config.toml
num_hidden_layers = 14
norm_place = "pre"
qk_norm = false
parallel_block = false
init_std_qkv = 0.0147
init_std_down = 0.0
optimizer = "muon"
warmup_steps = 200
final_lr_fraction = 0.03
doc_mask = true
Each number is 128 + 32 x the weight over the matrix's rms, rounded and kept within 0 to 255. Layers, rows and columns count from 0. Numbers have three digits each.

# layer 2 attention key, 512x512, rms 0.0479, rows 476-511, columns 128-255
117102116166114108156132159098181138126125117136155115171094153123163162124113132153123147135127100100141135085163106141132099139151117102132122124172115132135127110144165163114160081143085086112105138111122132086115122129106118155150091117137130088129092128123135101155108122118134170121230114165128167116108145108120105174130124174119107150166095116132143124128095147132096161101132
152141183109128147116102127189095143163159100096118120100116105095128122141107179117134106124152174177080140142122139115122144083122134120074177135147115118150109130122117096101120127132126111120112144189129146139133116084145148153136114101118121116154144150149118138155135139144148168166120113132150101113122124117175126087156110112155138062106126149095116146140136156143164104176115
174152114130151158126159102141124138125124108151104128165152149100144161144131101148088123077116121122124102110113136167117137101081133157131132153112115085109108130124134189098165138116141136172178147123124142127053089132121113148098140128111171127125143114105064108126152112112141095079126150131129140101113143122139144108110133168132097141070091128103129144127109124131171086161175
114096142110132139121121102125152126132132130167146115101108094166108146148129162182156108105114132141165101153096176107191125111145116141127158157148124173153138105143103138107163104093125119116130165123122123159114150168143133143159106091114119114146103132094127109178181144107104094118160134108090128136119121149165100169121103107124100110159099161153149120132149106076131136089124
095105125119123123131126110125134111128172128119128132150122145160158130165161150127135129138149144124111162123123157125098124128140109140137104121121121126146149135152129144136114157173129124151120105112109132135076127145147136117106122101146115173104128109140178148100138147141138141134153112147131113133146126121156145144161105154111111145142117112142129095108099109130121117080103
141132138099151109117159101109128176137121131122132123106089145142128124123121120140119138158140129127134131131124156124139125131104128108100148102135128170114149129120131135181163101117148118118135107128114127194171145155126190115145143126143093127101149138131151145174141131128106136160105143082137116130102124153130137126113140125126099118116169123112175148115129107082136119163129
129138097105164132087144145135120144163138141097115109086146117116149113107136086155130099126124096137126120163127116095105140183095108160125115156115142120134157124164107109142170158136124127155120128155122132143128144126179128107104134074137130183096157118151121106145193111147137091138106139129146100170147143134125079123135113120133131151155164126145142138166064142066133127128104
143112134167129133142130139117101131148134098147088101116121136116106101123147158091124115088148103170132104095118118133136101161100125116121153143121123127136124089083130093149125167150133147107131145145133109099141132097090140113131136121101141127162095131155132157138146121133110159167118098138149122138133160123109137137132140119110098101118085119087111110115174161125124130140134
136133177043149125129106103107122133156147096140102111125128116149117132126121158155111111138097165137128149132127137104150111104147138122143146106136112140120147119147103128090094145155153127100146119158083141130153094086162149137100142088093101133159133135128148112117115128134100138173108133134150107163130075154148131152153125137122121115151103073156146166115148132145112126118136
121123122090141139112117115113073143136102131084141134139130118127111149165128160112150127123143128134109125154097117120109165113104111182133125152098122117153136144144108105114098160120102136133120106126118155139138122118199101157132136114163077173154163080108143168130124138122097167122075179139161120134137122094131117115159108151182142136147108115142089132134095134128115095123154
168111097117122103117125128123144087144113131102121143140152132110109135133167136121148143107164124113123110147142097130132119109117127143130129128192145120132080142104139133087129132126123143144141100141129124145146115117105113121122158123172145130129106113144089130109137128108150149108131091154146096115128127122113163126116145112125140165141104145108125125136112124139123100092112
173150158140158158145138096134122103105170140099087143117137160132125107141113104140138146148155139100149141125154087162157076144142118176114123135120182114123124154103142135172138115144108167131193149135141125175110129134154165083131132149134136150120121154126087131101138139113093153109125135143128120137136150082102129100089106106091070144115089113107101128113082114147115075113164
119133138131109121125124137136146161134098160101100118096133143127103107100110114137159150160096122172096124113159116109114143127159114091105142182105114124158150111137107132179107131060154101143120117114177143139106124115106135112120135107134111147149153158134118116154120153121140098147117138106152093148120103131112145098142155112190173145103150106178161190108136102075122077147147
118132108094096106116152132123137165159107131146131138112114107130086155137079065127137140146146143113153131129097160113155112136158117133128099114113105140119154125121101102147108117137130152140078158110133126142164098139110128107097115082131094079120142123093116118101111141137131153124141159127113166156130156126106090144128143103117114172117164143151124127109124130122096172106107
050155135111119088114093106120126135127128120159174123113098134155135133145151125135109133095138128130145111155090127114130116075086140134128096112149113115116152159114133123128120123109117153150129128102103116175114133120146113145115158101156125130131107121121114137107104113143157151116133153136146137148142137139133159118121103136145121160157133155132142104140108143130120165112095
140143100109105118148136115134128127178141170146119105119142145136115136145130137133164141082121171130128121129128124164149120102136128127125116127169141105116149137087160127123115135133145102082132134129149127159119127106136148128109149144148115141101108124136117129191127177139160139173140118117100175114133100106149140082115087118122109090119091147114157130118096115158112144104142
153137113151148128138084099135134126103092137103123129131128145125133150111100126106081165118090114143124108140152118158136133175137126124100160147140113112115148170119161121167119135149111169164106158136168126114099098123110114107147146133135120137105168131129094134117100140107137174103110118126169143093160134065149131126155153129122144101125112093094145125103117138148109104113116
134136146134149156118106174126109119091147070123110105098109104147130143123114153090116103135131148157135145138119130102129127109129133118175086127125100147127122142125125111138093141146137128083121140103072140101150137142166140106153127110113082124168141124086152110100118087128162134168138124126111173131127092118133164189140118155127131141133132103139104125150159118119101155123149
163134124116175122124156113119098114161117157095070147098124136108150139144101108118164096123120109125155151116112137139160122160153135151136149141137130138124148162128145151140127101157111152120156161119134102105111100119142139127144133145144083107125152172150127112165122153105143125105156124133177130157135120081155122103122113119097086153154130105122122108118105108109112126105138
115147158144094096122129089130148166097139116133143106117142101123151126131125131101129123128122162148111128146131182089101175070139133127121078096118088103190129121148126117108104122143111095104115135114116118117164139148164134119081136149152124106138105186129120121099111085127127132117118142142152146081126133179131155092150140139120116126083154135144099128111111134103181126145096
136112144172077167138159107152154153156130101141139130112137125082120117140119118130102156088158121117101130104142106109075127084137148116098153175131126114136115094131139133133179107144124117130147122137175140098137145139088097123133115151144161072123156146133171102137139138110131183139130122148130178087122113132158133105126119127083114138105141178124113081125122118122169125150149
111116105085148087107137102165145142091121130138187154113123158136140104127110102147058085136108119143130096112084161163150132118095120144146149150146144164109166104145103118092155107150098139204099144116181083147120116181110112118192105137156083163116116133094142115085155093127154150108155106126091093181121135159097118185126086130118100151121170072140148148090144136148113120097099
124122139187136097142114125111115066123143135118147126159120128128152141134154137171151113122144100106132106094127139115116080118130114140129141152124117162141109141149096148130135118157107124103082117135148091128117098103089128138139113166154147161101112122131135100119112112089172135146127108134105133120111140141130137121151126105142130130150144142126143109144145148107113123117084
157083134137126108175130163117123115132106115113097146138094096134156164104129163116164106151145121117135142122154127090112067129153155096132067107139126154119123141150145148150102116175125114089122131118078130059113144089131084110144121111159117121145142120125128089107052143108160132129151107158158123163166121087118098136150126122100109163134204159138105097114086121147082147138118
146095136140137162113117121159152108146145082172125096119118085139127102128115131107100080122120145099102085138109154110159106140115146130114151139170095147104068137110109121164192145144117147109135119149120086147141115128073130148148133100096145112149214134134128104138157105102142145131085147159102139122145153124144122149107111098133142131109119137089110119120135105143171164143130
114176104071141097143155107107077133083136151106160103160154129098138115115134130141128111126126149082083087156103124118131129175129109137146129131152138156116187128198072115078141163120115090082144106128151112137128100119097142127127122147128114163113140150147153103107108125142149086159079129142107106140152092112145118143125134109148144124129180152176149138148100084132120131106113
116094140168141152115105129113160132094168095158100136155149148158113144131110110097101118080139153163157144125134129155138110118138120126114126117121095153156131131133150124143150126108127143162123116095159126144102124133101149089127127166128166130129160136149088130146110131099121076109129144146100155119144136124132168124086131118122112142109120146136123095093126129143116124109147
130113145119146149120106105144139161111132098091116093135117135124171115162119150104142134129153135123104132155148117115181143065120157128136153108126097124163152154167095115107140102115139118088124142118088144147121175079174117143152131117112134122128130182104156071121085110139124098152112138135112082105122123149158165152133140121180166150140133131137131159092130161143169150149111
068120125148087135147130148104133091127141129124126145138115096181131114107105160116127128127116122113134169141089121080117113131129126146121156079141134136145159118122128112163123103133151134148142100133116135144157114149095110144071100108102126110101135101100120149126095097168118099113113121118169128140134140136122092149104102115129143116149126141135123119135182125134117178139126
129133138153153072122131129129155115119146147151146120158094126079134125125135114137163131135145157120132091119155102114118135119112131133116093107164112141153119122150125129137101158174145117069156112101113103095133128107130153190114137137121157113176133140144146140119132109128140131141105132136136108123126146134089144144143111144154145158157129095115109181148112145143107134123110
103102118120141114093100103137207142129076120169134119186104147141150125106115134114146156131120096156154125135119119133135132127120124117154117140100158104146099069129139162140126148135108111174160132103119138122114142146133140135116130129127161131123079097152140151116128096105132125142141126103145139134129150134140178126152141131131109137158134127129140120103116103112124155160140
082066079120115119122145140112175147121144121172159145133095134120103116130187121130166129157118123152123110076115136148144104123098124120125100136128180156132180097130156148138134101151122118120157112135126107115120161146119125092121112108142092173152109132132143128104129104136170081125115115126133117188173146128157098128104111112128143148148123175160128134107098109138123123177097
153108155197111140145137096136119155154132127153144119127170144106114114136152124099121154080107106128137114083150115161121110158112131107103142202137137116097110126095146167123130151131154122139127135121158142149073096157114104146140172161164175156096101109148098131161131122143153132111158137089145156110150141111117171138169127150121119103118106158126160109144132086128097128127186
100138151134098085105160135102144130171173133124181125129140136103127109134094125147089123123116144141158138127126115106162111102142098127123132097103116102140129082141150106157113118123146144102155117121095144110146154150111128179128120136085106108085133140103111109135100136141108113148145166128128174127118101154116115117116148117117154165136150160159115096139183110094120146113129
099143120063119120102177103156097147081185083145128080139110138131168093094119152108086093112136114107085108121191146078109145126108117144103157092182106133121110160155109120105141148138140084088100096138174091173150126146100123114107119106126101114129128144120122140136152137185135159147098113120126147124144118159149117149132103110128133132052167115152177134121140132144130155129104
157112146133141117148187120089113130200161087151092105078072087146161132125106117136127106111155126113133094140142130095143114152110126090116130097154144118119123131150124092119132173138151127096146110111114139110145154121136095137095138112120110083129169094139119106125123158147098135149114118158143132168156127137110129119104109125082124151100117122100159140162121129117188146103118
# layer 2 attention query, 512x512, rms 0.0499, rows 477-511, columns 128-255
080116110116118152115138129138105088169112137118133123156122130104121122130123153128134122171093134150130142122136111105131113149122098141127140134112135122117161117153135160164106146091126147115132132130136121118173142158114175109139107160173166130114142169110100156132103132148127115137126133105117091121093158088134141102132114133145121137126126118129117150093107144148119122162084
130117078105148088129123085121118116133121115119098093111108127129151156132121108122138145110139160122108111137089107157125115116109127109150124104180105172127119167137125149099084133132136139154125112124113156155126119082131086114123172142132124118133101133128100132149125112092128142126130135071146124103118163096144115130107163105162141122122142151155144105117120109161161123112081
122199059120143165072107136120125127144119140143148128100163098163126123111120143172076108141112128153100138136120104149120162145085121119121116129156134113090099137130152144082107171109134090111107100175157164085128136126156112115163117128101138128141128121178179131103122132190160095127138130132140105176134097081103147133158099069102088085082144139160124098131144141114157101161075
131148176116102120149107089138149145116165132136108149125126139151169097135137153121118120123111122148133120119099140152143141146133182098090129134084142119120139100137109132109117131132125135123110137142128122093098121135119141110094127126122147097145121166074137099129110138125141158136145135116128158138131112147150165139095150116147137139142140146137125145139198157107132140129150
156138143141096082119106154117115132117110177115124154127156136143119119121136150085128118105121124133157105151109123081100161149128150099140139133119129146139128101122148085155125092100128076143134155159139158129163126108154161118094129123169144109148159124105143131145113129145142081159132139141095163104110123189101138148123121112158125122135118134103145125147127142133156143118109
153103101105129129126102138159105163119152126117097145131144150139142139144138125167117101133123118138142116151132136114099170094216116130122136105116124113151149123143102114195101139133098139159154122134154143117148097090142156117148131104102139152156160117131112137167117124129136152068128132130088116136100119073117112151130132082143140136102158116122125142126081131098144115087089
117093131160115122103160171141084142177110146112163135126123121115111135110090120148155114124133126153137128136182119130114118150168086127141123151122107088127138161145154129166129120117151112111142139125115152174118154118142133118116117134138122141075117118138112128126113107148107095121089120106105138120107133119138150110124125104123127135119139126164112105099116120117119122146090
120126088109167120105132137126104119160145082149112122123145097147117110151106155096121133136146134145098134131134111156096132139143134121107110152105132126129126123145117128105124139143134111116137107138103137115129107090126142100128099113116145142140138134157155109108137088142155115090137126124124157182081092095106131137124104096117157155132181107172148148098130146125139146176083
106125106148099121144116137104114105157131164126075116142146170117123109170113160130127121110115144130111117086103123148089147116112142146128157108111135096124144126138119170147085086123115171065126153132144111113167126129172120118125155070104145128159145104159132125129157132120163153120180171139133111088094114154081140110128115117129156160126104141103108152149142161112114154140110
129097142135124133172146080115159128142163118132152136127134125090120135152131105163122104137121136121128114144137126142128083123142135134170144135135149136100100128136122142133150120108132153107120157114118142130120110135142148182134128111151120085092147117162130129101144162113098155126092141125126127139148120122118088100130159135119083149100125133117129138152129144155158129139142
122115141136120085130105151130129160148115127113148122160108126076081134077129160120135128134124090179143123141142156122088098147122136110141124101150112099125172154170124114128107131158165101116101124123097136102119135163098104181124183157148072134153119147118099106112079124140099133140114129117100085105112137166113099115142150175157121165134158133101118104131108101161095114096155
125145054092133143072146158121081151179142161136123093116125078123094082145115103173153122091160153129111155108161129128083140177113140157122168146098112156143094149143129124184148128153143108150137129133138195126110131144130138060109126138130143132173142131153141156128122098145182101100124157130142157137134116076152138142131132060153118138121175118136099123132122148137156117120093
166135128097105124125135122131104129119135118174124128119114114126200149131103095158142158141095168113158126152139112109135128127124120128128177146111106138175150152150114162157149104134141169114154157152159132129107151131114133102106123098131142131134146164094138166160152141149153142132177098131132130105118139089130107135114105096133185130132184145126115128144078134119164146116110
119131156180098066143120114138172150118128121094105136150099154089133131152155142128093128110133140141108139147123105140136151101120144118101095112108130154121131130107130137115136151151099148104136158151094112093121099127107110130161159110153128074113137081093149123152150133102113160131155147140108172106112104161092117170120139164133150117145084115098115113163132118140107150117154
129098131114121124094102104122109101122146147117136146145149123168109091121112104113128086118101143138111135108116126099135159163149149104126135120120142133135144117141168108129127137101126118106101110128142151131136098127087148135135112154139116097158132126107075102081111114145095098125126118137137068147147121109137104149146131169115118168135138114149128124122157103119147110137114
129168105085127124117149154123066121136139141113128117142116109137103138123102120156163164133116144137133146128147144136109132116122131150159108112101118122160139140143125164166115114152109105143130130118133124157139130147121126142108113123112108143113124158130106116119113111101154159115093123131119124125100133122118134114105111136135139149146185134145122149099120087122099171110131
155135106178121136117132096142125143104107111161128107129124115167167093161102140115134131101144186090123135103116131133105149142116125112115121147130112092147114113140127165106144115082101140083153146148174103126125117135144131113120149127127136120157143160118166140140133123112161104134147107133127137093130120092149118114075070065134117145111133127131162129127102137128174157088143
132081095119143132147128099124102124163173143140144121098158121118116090134129094167126149146107144156130103122154147149135085130118121106139138132124140103127149120174109143171149105140105126107073109108122152166089127142132128143107101093106120136136159150152110152129095155138110117154122148125123121111111119128126120132144119111143149130120155169112083143136120120140138122148117
140147121128100111143079082124144132089153122103099134124129110121172117121159153123107096111114116127128144147095148113135137102155094177110135163130130131105134149141114129110079126132111188133119163131128085112139126161148117112160121155169122112123125145118145166142114138129125135147173136138107097104114126138124136104101110096152128155162101178110122123149131155121139161118149
107120109140111102137139055142150096136143167124160134113140153110166151139118165175146092139105118145155115124145091131132125131120141138138136124154152127095102107154126111169110099091126171141113131136152115092090128150148110089133134131134114146103117145139088119146149152106132158147165126119123124108107135140152151103101132086145143138122120161158120144133118164136125097091085
100175133133134086122185115141152139143130132105130143150099132118138125134117168154096143103133157106100158125140093164139118122115103160123089124144097124152082125100102129105178105173100122167149128130112113116095138117160123151135122110107175095121122142131137122130140141127170118095127131156155178145118139121120131109112147130069150128163148089142117145113055119141120127157186
122149145142184135136159097137135105166141117137151143103120152129159129151107160133117101145142128126119173132124096154107124127131110106136070119121104134108134117096094088131139107163110137130090130117138146153107132167134127136131132142140110129093120130091130154134090135147125129137145124135130143125129113151146121111123155159097150171104147134103129148125124141176118132126122
142072129118138137151142128122128163108115141174148114140129116127153152158111127173132145104134111114134142139161167137125124123146137141108106109090122081151107095155115126157155086140122162118126169120149124169109153130148154114120130122113080142121142173126132152133144122108152164132138119121128110106128153128145146105149153145129111154101129154117125143120145116172116117106131
105136118140148114099108137144153121191121157153143145091138091082121161131147064159098121114112151120127130129138110131150113122115134120121139105151118094143126136127155135163130113106112111143159112142155102164177124177132173156129104119141160116098142156146060122172076133149108119142144124108100106147110192104135133111116152151136134119137075125160133133089099123139099122114111
131138117158148172077162139115122107137122105112126137131114114171109107154119133129098136100134096119134107123112107131147131155070115119137067131137154129142150151116147156117158114120089158116138122079138130132163126114141124113130089120150172121162124117138169114088101138145172157120149127152136111162113153092195126183173073149109171156132133131148142132109100121098134151115111
130158143145137135130106118128143099130145129130144149083134093120161083138134121146114132096119134129118157119144149179099098128141126129126145138154139084087144120110086106109141146145149120141127092160102151150104104150118110116121147137092149116114106100162122148112096139140127119135124135105154144161177134127109129117134147115123126124142135104122137120140150110142145151112149
166119172134145118120138161103154136147118135134155143105159122094142100122133140086102153130093144095139151122115161107179127114123094118102102159149084139111121123132089096129127132111105106106135164135122119110169117111147148123170115080123155138118121146137130140125174130117152114112141123143144152098090181176091120101122119148121155112140056150127106109138146110096093118147124
115140133155113127135145142163125175140115135150134151133128119153121119090120125100110110135149101145081117164106138143116148128150115133129089119116133147122133129122145114130131111169159112086100139135124178118112128131123111120148111125115117134120140088113094157126128140158158125130091109156128107100116134155124183146153130148122120117119111082100143155121113138147080129131158
156133129127137141133109103112146126110127132114148132135134115144145142142125158149107133102123127124122101145136142133138122120143114152119149154091126127100151164163091095177108128114136167138140116140115098138149107139136096124145145113131132137110131144094126144127144124141103166123126124125068141118103144191145154122098164162170141174121100153093122159118118152118130151137107
122163143141077101145138166104113140133118121121102144111154168119139139125158170131103101135139104160109133126115150107122144110172124145076101140108123143133125115105131113110134132159112098127126104140126126112125084110133143160111140129081091137167138065101116107160130138150091141132111162129123156145115119170081122134104149105109113123156110113105113123173114167122108141137138
155102136156127094170129161158138170111110109109086157085104129105142115129151116185132127120105117141126181150103155094156128175197136102128113108120121132137118100176110130171137110138156144104107195120058147105114140129158122124145102093116124141172158130093125146128186113139144156128168161129140108116094127160112113107138221088120161147130129128059110125161145100131115158120136
118139082081132136088116139125069097128138138134112159138133112178130154155094126140128096145136116136122097111147121161104143122125131108150138106092116162168114146177168113140125165101151118155129121139178147095155118163119168121096107128145085130166116153127128113159097106113128102111126114109120185109144149107196125146105136120133101121120163133158103110090155138117132109117052
119141091152118144102099168163113100115155131112157130126131089155126149096096134119110121148154113138140105170127144122109137141128082125125100136104116146123093115115167102111132157122165147140145117127136137124106167110130161124114142127134126137134116107144125146123175091165144109118088151141139138112123154094122123169136128144116133103125134111161143124113105119123147113164113
119180105120102103084118108105124107128137129131141139130108122147132149148108134121107107103130142151144099152110104088144178125089098137121125131089138127104092135136148107148121117114131116166187144129139127131207091120123174099123101178174136107120087130090107085159097100109130143112127102171135117123119120067153185137135072127128121174116115101191145123055106131053082135112133
106127099113117138112122151155155099139132135127147136103135104152133152153110164158102110111112128099136107131128097122137157148123099117137122100121155121107122120163127148160110086057098113125153100144147150183128123103109182105127136139136133116150161152129150088121169105148153137111128135118139119112115158079145131135117130101130147172115117125125113127105125127120137102094087
# layer 2 attention value, 512x512, rms 0.0737, rows 448-466, columns 128-255
126160115144139144152116130106101093130128183142089114145107148120127097153118127132142139141132119114102151107098084130164130136113120131107132127111134121155150144099141136118185135121137101128121063102125102140117107130111147112110109150083165131134092173146143134110169145085131146127146108106163123144176131167124164094140100100114121107124131163136155115095126150131114045119169
080086104094113139123079122120151144102141153147140094131123122148119165105142091122101136180137112041164120123166141107137156077174143135140147158163121131129158170129103143112149132150124149117110108089129152139137140132081118150105136156082103091149132125113144139132109114118127125149123150172161129109127149141131151139137146146077103063181142127149096113137114072185104161111131
127116122163092091067150156139122132118134124074132145120169210106124171140087098097133111169163129099187102168168131109169168074168144147138177116094096083171098112120133095114108178099143145106102144145110132146126151081111144137112117083135091079112120134110093138145150117144136146130138081146130116101077119172124123100179110135139103169153152113168109110175128116138128190124116
064163117135138047116176126121088139116091178111163146114153156115089149139184072101092118122123151181122096113108113123126141143069102083118127099149127163120109123158133138128132145142117125150167109157079127125135112117095170118148117167116128121123068147178141108140129170151138135138177132135149157110129164096166149135109162155157157103114123124180096107044139149127131113117138
171084099179145163103097115123113124157086169106112135098081142140115096160092115117144115089104106130143142125121172130141158111118134147148118055047087127105108133094133172124068108131093151125181126150105112153201125117148139114167106144130128180131124109135128119145137100081088171169150093075119112126140125080108065135161134130119153124158079129089123086168110166138094108103130
159105092156144124152117106120118137108158151094136155169116133149130112164140127108113164096101107138163141138157150135108150122120122108168204119061170157112137173136084122130120144104152136095108141108122196143058131130104148108130117137167157100124113102096151127143131158117104123122167166144134111097135105148105140132100125129118110159124135111118124104126157105132137142181139
172144122130159113099109127187102133154161119114096146230096117143104141140119124142150180129114130123157118057156123150102100109129146115179171117140087096082123142137076088156146168142103122143097128147133139065107127097127140176126126118112121130113105115179130120068140178090170115143128078152095145102098122094105127113183081124150153189140146124129117130087169089151129139175142
103143075115121103161076125096096140106153140092153119132125112161174183098135077149141099140130124104156127119126184123133185132154188155146127120111145186146162087160137148131117148145088159126062206099127141136090080129105173149116115156106107131125149049130183058118105155159130129167121111148128120111087090119146159119105121088142103111154100147103118130155121137148156169144142
154141126083152130159147119133121098105142148130144114155134155174098093120132105135105128091134138072137093184080144090118181158157162121102097143137119123113106088140158153158135130162154111120147167118098115107141133112139071091145138100126144107158170083123138090133121135113160140119129123151136139127207110155100098140113126116081119110147138072093173182119183170129117116181159
139157119129164162160148097114159158134075142119081107146130099135131163153148143091107148073110131138129127101178117144130075148116122169140185141080063082103101177142137109113112121120124147050173155143114126124135113142170087109172143100145097155154148110135128121152133173127092118074159127112137111111142101147103154110120172070119121129158139143147105138133099148138182108101131
148139129134086111069150141124119143136138131150141153100121115160096076092152150101113152126124114115119102116123170149147088090157099131094095129127162136134163157109120127187139160100101123143143089124100143134122104190153129160150200135115152145094167125139141114181106159115210140108105148092104079154133143109114120113086106144132177120135183118123126121140156152157139120148159
089130158090135131149137131120135093134128119134144142091139136158178124130114118148146143138122105096075183116137116192143130156121132131151143160097099124151146101135155128099068100142121148185113101111145123119146128092132135106172134155131168136169157129126151125090139148153125069105130142112163126142138111114101108083130134125133132119108116117091102117124156155184154115137119
095151139190126098092125126141136054111116167116123145061145172117169147123154097119143047087144105088159093177145105136163137130145146114164180112139102167186112117134109136141147112185114114149206129106160108109142162133158146121088129108106143124152138156102152119142168193088168148095138133123131156130170128093103151137126111093127106141113106100114112122101174084149102149159178
135112134108121115122121155130131128141159075140144134123111137120110107123140137128123116081124119145149130117120116120107118108134150173117127107141153183131141147141124112123130128142088114158115109132104111130109111136132121143123138120084071130145146147143112154144114172145139158141144127123078139109070131124142167136133103168137124108118142169141106122125130117072129157122133
100143104204140104167139158082128132113106121110139134121098125132137141103152125198099142163123117110125131151138140076086162162149146134141102173175113130086088102124142108137138168126127143052178065103106146125167151116114142084074109122138104131142132111146143123126136105131137130165166118114087156157150094121101091116110162083190140134154110174126104122154141116142133138084143
149152135131126137099116133112115120168131155139098137178082145127132130140138115149132155140103141105125135146105127168122130137123180165148114134100148115116129192120097138146111132125107116103130110083119075160105115156133159131104129126163099121147118105105151099113085176132117147113164126105123138107097132152095101110089124115131111120096151167142121138130143177136145177122094
132105158183070097151112122146099148107137140093125143152111135147126149125116142126106143133138186079111126142080100078131119115226142118137131106074134150144110109101143125138158132192144126144142141080156145074108115100064132139119148140097116128141159127134139110122169115132122097153193111191158099132125105152152128106143109099147146145146145076101135093124192122131124096146099
136166102157110103097159111136142126123128122112129160097091094134127139093165134109080163127104128153140145183089181077122121113105064132146079139153134120066093192163134143144113109079162128132189091139145149173124185151131119120144101083145117153130091131113143224128153106129097118133081088136127104105178142075138129109085182121188117145140179118165129162144150149135137146137137
135131121118107117120154093145103127097119132106090118109146166127147094113136103090119126102147123092143137090133138144107137168122133098092107120088128079137134115153138147157090152132100123122131150129147144138132115146110131108120170154144144161090128160113172131166101168116119162133142149099156183114107188159119129109119159085130148127123133127143136079127093162120141110180163
# layer 2 attention output (transposed), 512x512, rms 0.05, rows 448-466, columns 128-255
131124172140115152129156094128142188112146109080153096117105148152172153171093135144132139115141143136124086159106126127120160158104125126117167119159132149090157136146108124104092069161101174094136187172088114115189128146159114153148081110150123151089127129087095099132102118168097154079132095144113098113151129130137092175147112127111107153120111099110139132176122118142161217104100
163149086161153114084154123148162134158113125125109173138144122150157156163118161131135133080127095160118119118147135172131145117087124134110097093087142129165145108178130071132089195132113139143105111139157109134152110094155113109096174111139120120123114151148145158114179142161175118074168115117111086154136090137106138079093117162151094185133114098117129154151151149133170152090059
154124151070172144125118101155167131136175139134114169170127079167137077100125157092149129062080121134102139124117144125123114160098156123132131134165176145098096131146116139131168101124156138150149164113138128153108106091167134020139149126136135137182210094131146152096162141123146076156117096152091110139128129071096141149116159113087132067115140152124090146091126078145166075141144
169105151092091119141094106119116099126164099167103131120116121118167103123070161170154106137104108095136115101163110129159120087153134170134127129100122114086139096055135100111124121137163133077100162088210150136142163183152111196097140110131126133200139146122124107128148091107088148156118171128088137183118084165080112143118128109137130093100155139101136152157099131132172112181150
100167197078096100156125082091103134125145094136125125149132153162146153104143158186084135167173152094142151092135107095124082138170139050129107144172172155118128108151142144103164107147143095099078133102147173104145131163120097124133167186124113048088106127091121171093110121139103100082132193147145128119125147160115093149122152080132139127089082146159122121137159101136076143106169
120160171155156171140137105150140146151110079170130163129132119135079130131095158123200069151144144126112117137122129134102128199083123118081086184202116106116092126137145128111114131176112155134188081148138083147126154098138108140100195069102093138156092132128123113130154111137131122134102078110086167129122149101125150131106086144164082138135140142107153161142146118105136112094121
047119143108095143107149124094186172136106128122142131127142119137165117145142138100129058098193081140156158152104170106168184087148142108130143122167158145139120095120194092103095098145132144082167103130134133162117118145137100119157159154122133121154120166066125140122148093174101117077165193099108120142122122135148129113129192117129094106137114174120108146117126167071141131090123
131148128150132126081171132148159116154078125140176127158121120134095102147091164123134120094156123155067143125104101129118081111162103109098118151143118085135130183111139084148172137134145127075193072117134102157116146170155122109138120091131147142103142190137150180135171107100149090075120138121163164166172150092112131096111181187115093113065150106173154114073092114135110093143154
100102167120090142100110162108144136123139098094104078101137112106103077102138177136188185133093109176161130101166128136111095133155144115138145116106133149153156141100061137134097132124098150125127084122149167098139112202104137139116120135121157128134130120163109083134116098163115150149120181037152139076069165119096108076121113115151130100124113167096113133204102105155114146154112
084103083155135148090133161117085150113187090123181092118141126112125111093140074147141108186179121172130124146092133115103179134089160107156114098146132154160157117145112092104133145161149081140079113186154112148117099168107130102130139108120136127129094149103119115119158064067138109158102123149150123142139129122136102143146117133160150157109059149083166166109159133099076124102091
114103121120128125163140145114161168099104133148123063120142129077134107146105142120161121145095154095123114115124087119112135111117100138121124110122138104147114125143141123091113140147132160127155186133166089125116157130087062101116058132148120110166125145129134124109128142140077141113099103152113156137114081149142164170156120167104100095116099137099104203106077116164099150126149
133146107153153104091127147116103155139113129133100075163116115129074097067174081094109124102160154143134080135131101084134131116118119173110132112154097120090135208117154124124132149183135072110140138144136137127118106175118126128125113150100103163052145123163109164141102095136106152136129102153115148086120077132152144123105143106167150143087096121205157145107105117116146127135110
172132121096161154115133119126119226089120121098127091153110147148097162114104169147134181096128106159153124068115123130089161136112147163114131104094154123099156192103127141126088153118118127129109147072114135115118090165155096177137172118149106093107131138141142142131180114118115095141170142190088127119100141145138095135125144120148077085103096133134130135158085172105169175097094
152150126141131165131126131139093130109103168123098114120173117116148163188135167135146112147150162097113125098131140151171108108125121131154103149132101089139118157124142101149157129109211115120132154140189129116116189166116153120107158100171131120121095119154153156109154127130114136128145129170106155162147094095141083084119134112113121088112089091117116136109143118149135132109129
105134117050137143106145079146114101181146163111091109074134167176089143146119113109165099113117167161140146075103133185153075132127162118095113105085134144163145133153080146146145122112100151133191177188158104097105146161116135159142165108124117112145109170136119136157125130130112141104131119080162097105076188122153158127149104173063120163137167103160096127093155147143086076141140
134138138105147108114132155124158095084104101100173082163141078116107136133073133096152145158141145122139154176146126109118150112134103111090128132125127143099106110132143129123163097120189127129139094127118168129123109122157162102120105101130160166084133141118109167151134126150128119128077128129148161172127153136141116146164105152105143127174090107137156076118154104147097121127125
070145135101194169083133152115143119106130129124118119167114106099113094100087107135145169126132086135119095090158105182102130138065098142129159128138115106104149138170141129122171180108115171116117150117051131131105139124176101123142124096195145116137138175160082130080149158105157166062148126106154113172114134113100113144099127145119074112149152131168135128112095138125132165139139
115118138151173097169116083097120135162105125131124144109134142107085170161183131102121093135106156084127124061189158151114113121131138135074126092126103144154158079122128150100072107115062073106084141129141102094137124157127112090119128156134131090134107149075099045165046161101160148147168190146145103111091097134140122130161049137057145122131088134138105121114149104120144152110150
107151164108132093168124121112147117128135142145150128125101107143136123119130148173106097159097142161091104159087133099147114093147125147113133117164150167173155134126119100099163081123170149108100126162099085115133097146128094159134085124081133103140156108156074110082125134133170120153145157192092117130187131091135100150130169124159132114115135137147104182143155089139133132103167